Weights of a small GPT-style language model, trained from scratch on English Wikipedia: width 96.
Each number is 500 + 40 x the weight over the matrix's rms, rounded and kept within 0 to 999. Layers, rows and columns count from 0. Numbers have three digits each.

# layer 11 MLP down, 96x576, rms 0.216, rows 0-95, columns 512-575
548494526474502503522518462530530516458505541510572498445482512435469543464506522536496497501543500503427446537476566479520450518490545509420434508537482483518492464512481484477498573507461494
558492542512530540521486488542532472512532455407518430520480506500476509550519543451526475460505496521514563504528535490517534548456477454437528484451491515419446540455505476440502620491493500
463513537529465393455550508500464514515561597532556503553427493551462520525498505518468535429500495570529516447433503518521504531470514582506613492549558493475499503578569516494462557524453512
452542451491485462523485458541548506484501459500489502566534469523440548498447515455529538432485414483502547433514442565514534518503517510481519494497518545436467435477407509523554513542529512
517496542529458424513487469474405486528559508446574502536478462446405484520465520511421518497483490530546494476434485546481485455592527498469467520504458516540497457564515514494485512564434569
487455493481543509520515484597584501545522524487481488456478463500498582517516534574499511531453517567489527496539497485408461493475474525454396461414501535478493548458455531543464503454429503
508496519467474551501550570471520524525495558504478554383520469475506523515475461391488558476528473479463570455491497436526515475546488493473525468479561467571448498489466493469604527458494492
501445495473524464511456503453502567532503490529492503476353459566467508474479565474527447519528530474427529523445510527470492481504576473544578482500468507458543567499483545447486531504461492
554538498485481462414464547494510513464487525514472508520466531499496471496500481493559517490468525470511524493522499550530464526535492511534485556527487496486465468496519545508478494504564480
442493481549478482459510514538502500526492533500472539466512482537523531488468517537519457510471515507495573470486502506513534497467459469565512519531476490463474482518499498452473484517478530
515562521465525424531497490556541511506490457531461467470514522493481531501500512514579438579463519484530523525493486475496525499475545510467482524524561506534445513546559430455479509471478502
431545475500517501540540536521528474563496514523507478517439526505592520492533521497403444438459549525507526549508444512522495499486427487486499477451516536481447527541438480511467477521528526
539471513433498423507525436415489472444479422494475602535534474512516529509527483465615467512446404510485482557502455470459521498544493487552434475520434491500544499554512508507513445532497483
457455546508436524492500531489408506474442551489555521468555475488432486544472488452494465470491460521475435532456528517434463476545518512506523516464489530452505402459514484497480482500536512
500487489468472484514552511544534509507466524473430489496492493487520459481509547469469461498517470443462549483525547524483511466498564478452487516381434479447491445483527531530424445517479527
407479490542552526468476512490501487410507470498524479551554528526495509451508470527503492467472476445575560596489516484535528451492511433426495490526582509522520471465491568479422482471494514
460454529478483488615483411537447523576505507491458487544541500494556588478530502514477490431490491495497529476477419444507591564514562459526499426442447499489589575460412436491483539539474457
552475466446528509570531507503504502542539429554494520513530463548490572484519513468484491526508530475502513516505450494528581479486496437458452504461486415492521514481424541539521471533521525
538563430506435510485502491558525490494478513513518522473504534429492418515462510492486523584512502529487528545497484525546517458524511550472385474474560517487546577480496508489450532498488542
532465481533498452517535456563469471509565474507521493555549525520573458558503494551514526477442550465522449425450506551494540492467497540527461497532455557515522440505419426456465502478411487
469549465534499593523483527474469466559487599490427440559514578558452463498486471477536479434494532542487533502504490514473423422426508527411436559506485519487499527536543513519446567511516524
460506427507484494431562443465535531467464490512504500478473494505459530500440534508592494573526479547458479462505509489483452500485540559541484514482496443504524501460424507484506510421517487
424524485490522517571483510491493453602536508482494473508480475537452507550436450461521497517476474487511472459544537517477473457508504561528554510517473504574445508508517506518544446507532511
473497549573390545570522490472493557520527451517510547553487446482529469534433507453472515429526497478575523477458525471466494478559478399517524512474470495468521543482492468450517550505493418
512415495502531465494477429453468497482466481547493488595488490614474536505537509558495521505519467452468545472506569601521521483539542560421496458480522426504519499502486460445420483529493481
518484499469489518533526467434419477550502580489497498495441590491574501505464467452512495498471477473502400450477467524483405491421451438481481598523515501463543530483471450493582551584490505
620579528479480530443511511474467497536489553582551491515443495509489526438558424452480504481495501527468478547535552521476511520533539475444507452521499578557521448459469516496510547553506497
483494519462490560515486531552484499486508512520445465441534518540501505473576469467473519570470500498563469518488451478488449507484502530585497580543512543509494419496568495542476520587431555
466426530524506553564497571540546514532440501456563483509555473475559503481524546486503455417486462506472515523524479491486478523459491444458454412545472472506507445463439558503539568492535512
575508495491516489452593485576476474502522472547547496513510411531482552487507533516525515505479513548476418506496538491453459562499490564506485504477501588489526492520513539504475409534472544
529436514522520475515491438542483485430541498550522503508474504518402554427491463460535513467544524444543502582525532510542537513542562592492465493495503519490471488494510470526584496555427491
403420525515468527453537577522476524577486504486500525482469519521423451561502455469435471565493523507559577536527512567477608475497495558547444485463533520471502546557520542467517500490477465
474506459512421508457432479501538547500485532519449435510467516520497570490439528480436553472534511538516534450431526531520457484474456489448521499522453502488441428477419453485579513507535494
551486502459556501515479488544499518510464496485455479479524538536500497560457477473463473552475468509503456535477511478473494526386523533487497524499519491460447408543470533512505470498491527
519476442482550474509513475503418527519478441493556615571549528434486473528473507485522478548505431497561445455506500518474458531517495516488556508536458516525491427464502501486487409494499514
404495522444497511522471466502431500505418431476536468570514471552494466527528453477511503489482495478565495533471497523493481401453513518542482519523517538496512552518559572517467525497451440
456508524495495446442530535531497411446511533505500576429535592524536493496517456538510484474495386526562536535519493448381522541510358507471437538486497538518490436502559594547509458431493512
493529603481500557470483508525476477518520507496465491503460535520420545575511378532514524456430498468575524522602428499527509474415499561561503541556364511525445485479463446503485493433506495
493550485473466524479383474495435497496543468398499480449448511520532495459498512573469496493414511524496528468517497472430523518487481504488477504566549424481528496469567516485430520538529506
460430493570572466508470519490465509482625497449508506562541532399486466481482505444494493484527439557503524505524495468464520536491512459526483487507512527487477558487529562501589500472512522
499468510479522557502515522567473548482557457426540542537533497510555526489492505492460451478500542459525457497483529501528470495548524520470513534555525451429514478506486491427470480545564452
559438458430432455570560420469646510459399479487480471521468515505571522470453404534475550486485472468488484419406510473465473544495449492522520480456489453447441582492501472555393482479465495
486499447477489545495458515496522504433470498499480452494537435459519474535579443537493424449478536480512438521459575529455510563429532515591522490473488475556432578522548480570484465514514465
527510510505511474529500507470503500564452483519472547490449433589517410547472442487448439551545460460510504545498502488537526541528498520546439470504538521503511525562425525520492521498534464
474548520539513504464523520536553545485516591424496490591483471478462418459447536420508524535474510463543477490470473491508631455494542443502583504493525434493479521522544528586506554501409516
540521450491503520465508576463449428478480453476508546506460505520422523455449465504497471551513520510515448565498456519464472455562484481508569516558499477489464492538547467499514523486474463
500443531473528550536493436567541484549518539519524494499432572553490484437490415510494510515495494473505465460532513523505538511525469461490443512520558510509485478482481532474484473477458542
513576534489464482469498502491427464457497545569465457505459465484485541529611470527467521501523477530518432511470493567501542502464568547557522500505506543495517547480493468449528503479446493
452542503478548487496516546555532476477492449511531534445524478463511568462464492472477465513468502448535486613507465433526454512526528563458531507488504499462467532502519498486477488446469479
485481395503572523532458504519483473547496542472489464496459533525471513488505482501543535549479498513471433471523531499536486515483555505581501514497535533483486451420483537525434515507477499
507475435480556554520459554526451436454474511525457464460476526516482497503584482528528471513458527460599543501511510483504474536536471574500464460507501523507459500476543476537566482524533490
467470446423493524517560528575511534425496565502467492516541530379464501496539472494512522488527519467436499543486494471485529460496497494568488502481473475488503510485480457508540437481481470
438504536533563411431421511439441487486482529452424512455493498499512508457514490547569471479459455459537483425543448416683442541535534510485557485403407605542535511487469516463501478488457492
481460548499459475498537513582538419513514466531535526561487505543511535561494487440471571487478548549471503489504550513506461477528571508501530531510492476525544488481531441429517506480552468
502499473539504548542548480469403461527533406542544497452474456509495414488491477523459468527447571515600533519505501505507594585503550431448505477558405469497517414537459480509479514480526509
528543508504468538486565445534427504399449503433588457461524543434505497477440564425642467406565526469485509464524540585448422532462570466570508550578496576485548562508616473572533556513498509
496565491560478439439568445460449523543426450540507474476451534534509454461540486481450481506483562484538498465551505531447555489480481460522482480534398511525511503524472505495513538458414531
488529505544498494504450475433455503507471534505546468520581498413525496551491459516460443459504550614495501462502483448440472584568436446504486545467551530506501527449470509553494443564479490
480502478470489465452510438499492543535430476488541564520461514470477473573506534560479489502529477579545534491466443458510464462502456525497463483453379507495468519573482503483563519544491473
401506533522422461561480507470487477463457476371506516500473538531518392498553527531529472511462550516436373494506438512491486501527508486502512481485546492494535466523446515500484472514508488
518470529560504469442500475472491498520522541513498478462527439594534525508496476530482543419466499519509525596480474514551606482513518518514487492512553488538512587516446481506540524574484496
477538453511496538495513445467506536406550522521532473458478531509483472496518449500467535518561584478479502505516393477472464450461495393488498466604496466544504562581548512583486545547588559
516445494545542488437493467491527535537474483406516477522448506523574476584525460545490495473508518486522519470484501546463427493527543462581491499507561563519483539449540481513543487512463590
497495551486499522521439525491515468499469500493513459537505488525521468507571458537470498535547444521494466450529488422488477563476555520452528539515482479477611462463469516541514524515548476
480532513484532515541465543530434569535520455510527465534462506618498505585459447537511588512472410458457532499526513443453520464496477516475524464506523483514498472492511477565481467486473501
513520429458474476563529570510456489495610580520532529501510517480513480490508482571506518539509522463477513524490492540429521549544548489552528436467465457455485446469463512509431534456480575
493525437532570469527507570536438524559549465449516509560511518524550509550546583490455506520548519516508512487486481503553558463489569486506581510526453551506465510507523448486553533422539486
524496527555465459496519494527516533497513424503509505484453452481529506510509549483537490584498442497501478505484575471514488454538439487483528446518551509555474462490485483512522493388487563
539615514505440509453498449457505512604479483446523474482484491488535470566482512451510572525446517461443518572504544468593595505418528509489540542417489533511579522491414467502531517488503486
534533516482525532483484395515391535529429517505446484446558411468465498480511454519531557449483482488544491537476517508511500530449448425536576475501496507462472565524536543523544518554498435
422527524531553445472514527514474519588482403535525566483456475512524505433504515474509420496434561606508527474508496389536469522509520498515408466486425576463405516460404509528482489501482483
515525518577513504511479482506483550549490507535523465534450492496515493466517425473461540486476504433430479534496454498508454544512463478502502522494514479460488601447520521531467559541548466
516544584504466498513483518523476455466463490441508460495535551489498448493497559486453424483479514524456564524499541525575546468549488453600468450521509561459585514522591508486531500475493505
521461453473498438392594555509480534482480545454523489421613424510514510463506516510543448494472515515451424441493488472491605479517472435558506504576611518453464539534455475511476440494467451
465522546456477515443509447469556444479593474501535461475478496482537542547453504462561550487511469484528447416552534584458531456554513563463487523541547457503443556517539455495447491521538555
510492480483507459482502491504560494560494461526510517510513583473503514520440456520489476489454427612523506541544547506494614442556444585484464539477499346530493478579537486493495487444497572
494554568584396504509481477561541538509472609494533531495463486545589489534524610496558544528481534503495443579533483573527437470503606487500508495553563500411505506493475467480512485498515479
494573497451477483518473445515538467501561499485508526511392489519512483630538483542482539499523499488418512521475465474479406523534542486525544497420502530472476478533474457506543422454511461
515476502465519439515504489508562509440470467437506503541522452530477431467441482439506537452387551510500479538514496511487419436524514502543501503573510571534511529471498496498450458421597509
466502594500509505494544435564551492530486555412497551565531518531496472453461417479570553438554539467531516451550503418478454480441457552529485502524516535502504515492433449475494546525543549
529439500527589481535452496524489504528478475496545450462471481514555533475559467575551540493467455532530488488516501502525541494449493537568504543540532499431480503531504470589551494441492505
534469488501466495535582500470578602480445509512550498497476483470514518523494574414544529558475495464429540461456546545496475439461442464423484549515473503493516567504545525498499584471561574
484471482489470570500523532407515521497525434521512413453543480513458483507505440488472478527476513485567544490440497563435487569487450457504482439520496525492482466496519483417488504541506490
528473544484502474466534545541542512486503483452474600474513497471550545533442473521516510513518518429477479507537539483521495472461496494527527535511510484457557478500488527509567513486494462
587551485477579515541498496493539508520457472467458530527520504522455466594498480525444487524528439465450510600564543478555550440465517467502536483479469499451507465558435486547477522490541546
514584423553487457443493511444517491509517526508505480481523480502545464504477513512429508418442441541502487467486514469525527526455558468505510455523513502541473510489588511477517538514478562
465495465427512575528499471478515530495519545502505491480531519491470475499479528470436541479442507483519513450498515431517486456462481421491486545471543588548512517560466498547485549568502483
414518512591588503501586492520443533510511487517506529536446482513447477398470512542435544493533469537527487494489542407468455503572535473472466411524483540485421523469475481495553582530551448
492500462437485503569572525542508447438563533473464546562507475443520497438512536614501487522549475541545473454494452447491501544517480507597432506415555457527445516502510538405510425489518487
508531466477476524469458530517516486505572503465478528448503528457512503497516523475494457506455465412415488464438471490475494511543467538476512540454494521541489493499510486515549495407512389
551486454478464427551463454465479445494504497477537584547556500506545505501472458527524577550502495424497505442532468444510488471441497539446523525453461432561520462491557567459472447486505507
489541491542491468517458498511469510487531568542463499509474419490498527485518447489476509537529516474453440453499440464466524537439448523485479492503519430485475459489435553502461443399496524
440560503505492486474464462446559550483536490499450479493534515514537431505458484500465519565545489558533569558546502494482592504447568465507522446464513409455563481498490459443479543475420460
486533487541498519545560519513486506502519554492541466528458487492468506486498512523490508456500558526471544501423510475526500498513526484473506578514436428497533485590464529516506485563506508
512524586561457486541475535464443501406516533509550518468514456495454534491424539511495496531501575439492494528477511416439421495455523451383463478466521546458515443565561537485555491591530505
478526535455514494511463544473511456507508540464467527479532425506517512565505564452578539472528506509449514496512522516414517532546548486499496487491492561450532481476462472539547528454442483